Part of a small language model's weights: MLP 1024 tanh GELU.
Each number is 50 + 12 x the weight over its row's rms, rounded and kept within 0 to 99. Layers, rows and columns count from 0. The size before them is the row's rms in percent of the matrix's.

# layer 4 MLP down (transposed), 1024x256, rms 0.221, rows 323-348, columns 128-191
101:51 47 48 55 53 57 46 50 51 43 53 33 42 78 64 62 34 40 34 53 28 39 57 49 33 54 27 62 66 56 37 45 56 53 53 67 53 46 51 60 68 44 63 27 52 54 38 43 35 35 37 50 31 52 39 45 43 49 48 62 39 37 55 63
108:43 46 49 69 30 44 28 60 53 56 63 69 59 63 68 47 48 64 46 30 77 58 47 53 37 69 67 49 23 49 45 46 51 40 45 65 41 48 40 30 58 58 79 54 63 52 47 36 42 58 67 50 62 46 37 47 33 73 68 50 38 44 52 35
092:71 42 28 53 42 50 69 48 84 53 51 80 46 34 52 35 83 53 45 62 53 54 56 54 53 47 63 47 46 52 59 58 46 50 57 56 44 63 42 51 53 58 40 57 42 58 70 60 62 46 95 52 49 39 58 47 49 63 57 48 58 57 58 52
101:43 56 94 65 25 41 40 56 49 39 49 62 45 45 65 43 34 48 47 39 42 49 62 64 48 57 69 46 41 41 50 60 53 60 63 44 46 45 51 52 57 37 60 51 44 40 47 57 30 47 64 50 42 49 64 52 35 62 26 32 50 47 34 45
104:60 66 21 46 48 43 24 48 48 53 61 53 59 64 50 35 60 64 38 33 73 44 54 41 64 70 58 45 44 35 59 42 64 54 54 49 54 86 49 57 52 68 41 57 62 66 60 46 43 41 50 55 60 68 43 34 49 59 44 60 70 60 30 50
094:47 45 68 52 45 43 60 56 45 95 47 51 41 87 63 65 41 74 55 89 53 48 56 55 43 46 50 58 58 33 41 55 47 59 51 45 45 66 43 61 50 40 48 58 42 53 52 62 48 54 36 50 43 54 57 59 54 35 61 51 83 39 59 56
127:42 61 68 52 58 47 51 46 35 76 46 64 70 15 49 46 23 54 62 55 59 43 57 37 47 57 51 49 59 36 52 60 49 34 50 52 48 50 25 69 52 62 53 48 40 32 32 56 40 48 40 60 38 48 67 60 46 49 54 63 55 51 32 51
096:68 40 55 39 56 37 44 82 52 67 50 58 72 74 45 50 75 58 61 60 45 55 44 54 56 45 44 44 56 58 53 59 51 66 73 69 56 38 44 42 43 30 71 61 47 58 61 30 51 40 50 56 39 47 52 59 70 59 47 38 59 59 44 38
104:64 51 44 37 46 43 61 33 56 48 47 57 38 56 50 38 59 54 56 54 51 45 52 48 49 59 45 59 62 37 29 79 51 42 51 51 51 49 55 36 67 47 27 36 66 47 56 38 39 55 50 54 61 36 51 42 61 49 47 63 41 45 62 55
101:44 62 55 43 39 68 53 37 50 38 39 49 49 40 38 46 72 40 54 63 61 67 45 34 61 49 45 38 71 42 74 36 67 21 51 53 59 54 63 47 58 75 83 37 76 66 52 37 34 52 66 32 33 42 50 36 55 61 41 55 48 66 49 46
092:41 41 51 58 34 62 57 78 58 51 72 46 46 35 38 51 45 42 60 56 52 27 74 61 69 46 52 56 61 50 62 62 63 57 38 50 57 51 48 78 53 50 29 60 46 46 46 53 53 50 42 31 39 32 36 43 44 56 65 62 50 32 40 43
093:63 42 59 58 45 55 41 60 42 48 64 34 53 47 48 51 51 35 49 51 51 53 52 64 46 56 70 63 50 25 33 60 47 50 38 40 35 36 42 44 25 61 47 39 66 28 37 49 52 57 38 51 39 68 49 61 37 45 32 22 55 69 55 52
096:45 62 46 47 42 48 64 51 71 45 62 42 53 56 62 55 47 62 48 63 45 63 61 50 32 44 57 47 41 43 69 36 40 53 58 47 50 58 43 33 47 26 48 58 72 65 52 37 53 77 51 58 51 70 45 47 49 38 74 55 31 45 21 54
094:47 50 51 38 68 60 57 50 41 58 46 54 56 47 38 90 63 43 34 41 60 66 53 56 62 56 51 47 39 45 53 66 42 48 31 30 32 51 48 46 29 52 62 40 44 76 57 50 43 49 44 45 63 43 38 34 54 58 57 56 37 63 56 74
094:66 50 45 48 44 67 44 74 65 46 37 62 35 61 39 60 35 61 43 49 50 43 56 51 49 47 33 62 26 63 44 43 57 47 45 61 44 43 65 48 62 59 61 44 55 55 69 33 46 42 33 62 53 36 75 64 51 38 36 45 55 29 47 23
104:41 37 38 57 59 48 38 38 69 52 66 54 42 55 50 65 31 61 64 61 53 46 39 39 52 66 34 71 46 56 49 40 55 81 58 36 58 54 33 47 35 49 62 64 50 79 61 46 50 64 30 60 51 52 29 38 29 45 49 47 31 42 68 67
108:36 37 61 58 29 56 48 34 46 55 66 59 58 40 53 23 52 60 49 42 61 45 49 43 47 29 35 55 57 62 40 52 47 35 48 45 47 55 56 37 58 45 48 50 42 56 38 40 53 44 25 63 52 56 56 58 56 60 16 48 43 32 50 50
093:52 62 60 57 42 26 64 39 54 47 60 31 28 52 50 48 57 53 65 31 56 42 31 72 42 39 62 26 23 53 56 31 39 62 73 48 83 52 70 50 27 60 43 47 77 49 51 28 53 61 71 49 45 59 48 47 58 35 52 45 55 26 61 44
096:31 52 47 68 70 49 57 41 34 48 39 55 54 47 67 65 58 38 55 50 35 32 35 41 48 53 13 66 55 61 82 54 45 50 53 59 63 45 47 57 49 57 32 47 30 56 56 50 74 62 42 55 58 20 61 52 51 44 19 45 54 57 61 44
097:54 28 56 57 59 66 54 68 48 59 49 42 28 63 54 27 46 51 54 41 62 52 59 52 46 27 70 59 56 31 60 36 51 56 63 69 59 55 53 52 62 49 21 32 74 60 52 67 49 50 55 44 55 54 60 52 55 88 42 37 51 41 23 45
098:52 71 37 26 60 45 62 44 54 60 53 62 48 50 64 48 65 56 53 60 70 48 47 59 40 63 41 46 37 21 58 49 42 51 62 48 60 62 42 55 40 62 76 77 54 51 38 42 42 64 45 42 50 29 54 55 49 47 62 38 56 36 51 48
104:38 39 35 41 55 52 52 49 43 60 54 27 67 44 48 55 49 37 45 54 47 25 48 23 38 41 41 67 67 32 56 41 43 49 38 28 48 56 47 38 39 31 62 46 46 62 47 73 36 45 53 45 49 60 51 43 44 60 23 34 57 77 45 69
098:60 43 37 56 28 48 38 58 59 30 36 49 39 45 45 59 47 59 54 63 31 53 55 51 47 43 53 46 71 41 44 52 34 27 40 47 57 40 57 51 50 73 59 34 60 66 63 54 43 57 31 46 59 57 58 26 72 37 75 51 52 38 44 66
100:55 34 36 47 35 50 61 67 57 55 47 54 40 67 44 48 41 64 42 40 53 48 50 60 53 30 50 66 65 42 55 61 46 38 43 37 72 72 62 35 47 41 57 52 46 34 36 50 47 43 47 51 37 58 69 27 64 38 38 54 44 41 40 73
104:34 57 45 67 56 56 42 60 55 64 40 48 80 27 50 33 47 40 44 38 49 40 47 78 47 49 39 62 45 17 35 38 61 54 56 71 40 50 35 44 59 55 58 58 62 34 44 59 37 84 68 53 33 45 53 34 48 62 44 53 48 25 48 69
098:32 29 52 58 30 46 47 63 49 66 51 33 52 59 43 42 56 58 36 51 45 49 39 49 68 59 41 41 53 63 53 53 22 58 56 49 57 61 52 50 62 29 69 69 55 32 47 40 51 36 52 57 54 20 47 40 58 45 52 61 47 49 56 69
# layer 4 MLP up, 1024x256, rms 0.215, rows 324-348, columns 128-191
096:67 60 45 72 49 47 60 51 57 53 61 30 40 43 65 44 52 87 47 57 75 52 41 34 55 45 36 31 53 75 52 40 47 71 65 36 53 46 61 49 47 38 60 49 51 40 47 64 73 68 62 50 25 89 54 57 23 47 62 51 48 39 35 46
093:52 45 36 36 54 34 57 28 65 45 63 46 54 45 27 61 50 61 74 21 22 55 62 32 35 48 30 53 64 42 39 57 43 40 52 47 39 39 66 36 52 48 64 63 57 62 42 62 44 52 42 53 32 36 47 44 38 51 55 27 50 64 45 47
105:58 38 39 45 51 43 39 35 55 35 55 47 61 35 49 64 61 63 66 54 35 65 68 33 36 49 52 47 57 41 18 78 33 62 46 52 53 41 53 28 65 50 53 51 45 56 52 71 55 41 70 60 32 57 55 31 50 59 74 40 84 49 38 36
102:37 71 44 46 71 59 40 36 44 37 64 47 39 29 49 38 63 24 58 64 64 52 37 43 44 63 40 51 44 46 60 54 41 49 35 54 42 19 49 48 12 61 69 68 43 41 64 55 65 25 18 51 57 41 45 60 65 65 59 46 46 36 58 62
097:35 61 35 52 42 55 44 53 72 55 42 49 60 24 41 44 33 72 66 46 53 30 37 53 29 53 50 31 38 55 52 62 82 23 59 67 53 27 42 44 38 44 57 63 56 52 40 52 50 40 67 53 42 42 55 38 31 51 39 49 38 61 44 39
109:51 61 40 65 43 35 47 48 56 46 29 42 46 69 47 59 52 56 51 38 50 59 55 54 42 33 57 50 39 46 26 65 54 51 56 38 47 40 39 69 30 41 71 38 39 46 66 68 57 60 58 57 40 36 53 81 34 45 47 42 62 61 61 70
099:30 51 53 56 37 44 51 33 64 54 54 38 16 64 65 59 49 57 54 53 57 58 59 38 39 32 39 49 52 55 45 40 57 54 41 55 67 64 44 57 54 62 53 61 46 35 43 61 57 64 47 49 53 60 52 51 30 71 50 52 18 60 51 65
105:55 29 41 40 56 60 59 39 63 45 52 56 45 59 52 56 40 60 47 50 52 27 52 41 57 76 61 29 71 43 65 28 41 39 51 49 70 44 42 65 49 52 45 54 62 44 50 71 28 39 70 36 56 32 52 65 30 39 56 81 46 49 50 57
100:55 61 48 59 75 25 54 30 66 42 40 40 55 39 63 67 53 68 48 56 51 68 60 62 52 40 22 28 51 40 52 62 52 42 37 42 47 40 42 57 63 53 55 58 54 34 39 68 53 56 50 78 47 46 73 49 38 62 55 50 38 30 45 35
102:57 63 54 57 44 37 60 57 66 64 34 50 69 37 56 38 50 41 33 57 44 51 35 46 51 41 44 39 61 58 58 29 53 33 52 42 46 43 59 46 49 52 44 39 42 46 38 63 50 59 55 55 50 42 66 49 36 51 47 58 48 55 23 41
096:37 60 66 58 52 66 72 61 62 48 42 35 65 50 50 60 52 52 39 65 68 63 43 73 52 43 54 55 24 26 47 28 42 26 66 33 51 44 47 30 45 59 36 53 52 32 48 50 73 45 52 41 58 43 65 56 36 46 43 77 61 60 50 56
099:53 57 28 66 43 52 52 44 30 17 52 44 46 60 47 31 57 49 26 37 45 41 57 61 58 51 44 42 38 59 35 50 44 57 50 31 55 34 57 49 36 60 63 49 61 38 37 50 48 50 46 59 51 26 40 37 63 59 47 56 18 50 35 45
099:53 40 30 59 71 33 53 48 50 58 65 37 47 65 50 52 31 60 32 69 55 34 51 33 43 49 56 44 33 49 60 39 52 55 62 51 45 63 32 66 50 49 28 45 38 46 36 49 45 48 38 63 49 57 21 48 53 34 57 38 62 53 49 16
104:40 42 51 66 61 28 58 41 44 45 69 47 65 45 33 45 32 43 42 48 58 48 50 47 51 38 48 48 36 37 49 40 43 41 57 52 42 63 59 62 57 43 59 52 51 47 52 39 26 42 66 67 56 56 42 35 35 42 45 50 32 48 67 67
102:51 65 50 26 54 58 34 59 39 52 37 57 56 60 49 62 47 46 64 63 52 54 67 46 73 56 55 46 67 47 47 52 44 45 37 45 48 62 46 50 34 41 44 89 51 46 62 87 56 45 48 50 68 37 63 48 45 45 52 52 32 44 37 33
093:44 46 58 41 51 64 44 50 33 42 39 24 30 51 39 77 50 26 55 60 44 58 43 59 45 46 44 64 38 54 41 61 61 54 53 39 50 60 35 49 77 31 40 59 46 46 73 60 46 50 69 51 50 54 67 68 55 53 60 35 32 44 46 60
098:66 26 32 44 48 39 59 72 48 55 69 19 47 56 50 68 35 54 53 66 60 62 37 57 59 48 42 46 45 42 40 54 43 45 64 44 47 39 40 32 66 62 37 53 48 33 56 37 49 31 52 49 44 52 50 44 65 50 74 44 40 39 54 60
102:54 72 65 39 60 49 58 51 80 35 40 50 51 57 31 64 47 51 57 34 45 69 32 41 53 58 64 69 56 44 15 66 61 50 39 66 57 38 62 53 41 34 28 59 49 59 54 34 66 67 64 48 49 57 59 51 46 60 44 60 22 64 62 47
099:54 60 38 36 34 60 41 33 40 49 58 42 49 54 52 56 40 47 48 56 40 48 45 51 50 54 28 54 41 51 47 44 47 17 44 49 66 45 64 47 68 68 46 68 45 53 69 56 38 30 51 60 55 68 64 52 51 48 44 67 58 53 53 48
102:34 70 52 40 55 55 50 59 63 53 51 60 64 63 54 32 50 35 67 24 46 39 61 51 15 53 07 61 55 59 42 52 58 39 52 45 38 35 50 47 58 39 66 43 37 60 25 28 57 52 39 52 39 53 77 50 47 34 66 62 36 61 37 66
101:59 45 45 55 53 54 38 48 42 38 56 59 72 50 49 54 48 47 44 45 55 63 27 41 61 43 49 49 20 80 60 51 42 38 38 50 54 54 43 49 48 27 35 58 48 50 48 61 37 58 64 59 40 54 46 57 48 38 33 22 42 67 66 26
099:37 51 77 49 54 38 61 39 39 63 62 46 50 61 33 42 53 70 40 43 46 81 39 58 69 43 74 39 58 45 46 41 65 39 43 63 40 48 60 55 52 43 50 45 46 55 60 43 42 41 43 43 13 30 41 57 62 38 38 48 63 47 47 42
101:61 54 42 32 54 48 12 55 40 47 48 52 39 46 45 71 47 42 40 58 25 51 43 47 58 64 82 51 25 53 40 38 32 56 55 53 60 59 57 61 49 46 58 56 46 54 21 62 23 53 46 65 49 58 34 55 51 47 37 53 46 39 50 63
099:57 65 40 67 39 45 55 69 55 38 46 49 77 59 51 34 54 50 68 52 38 59 53 71 56 61 44 45 48 39 48 60 25 53 79 45 61 52 52 71 62 60 45 64 53 53 23 43 18 51 66 41 57 68 44 41 60 47 49 49 21 45 59 52
100:30 70 50 45 51 48 65 50 53 34 77 50 53 53 58 28 46 56 51 36 39 47 47 70 51 46 44 63 50 44 41 55 30 53 82 44 45 40 55 45 33 73 33 39 59 27 61 39 59 45 56 61 37 46 46 38 34 58 66 56 48 28 67 38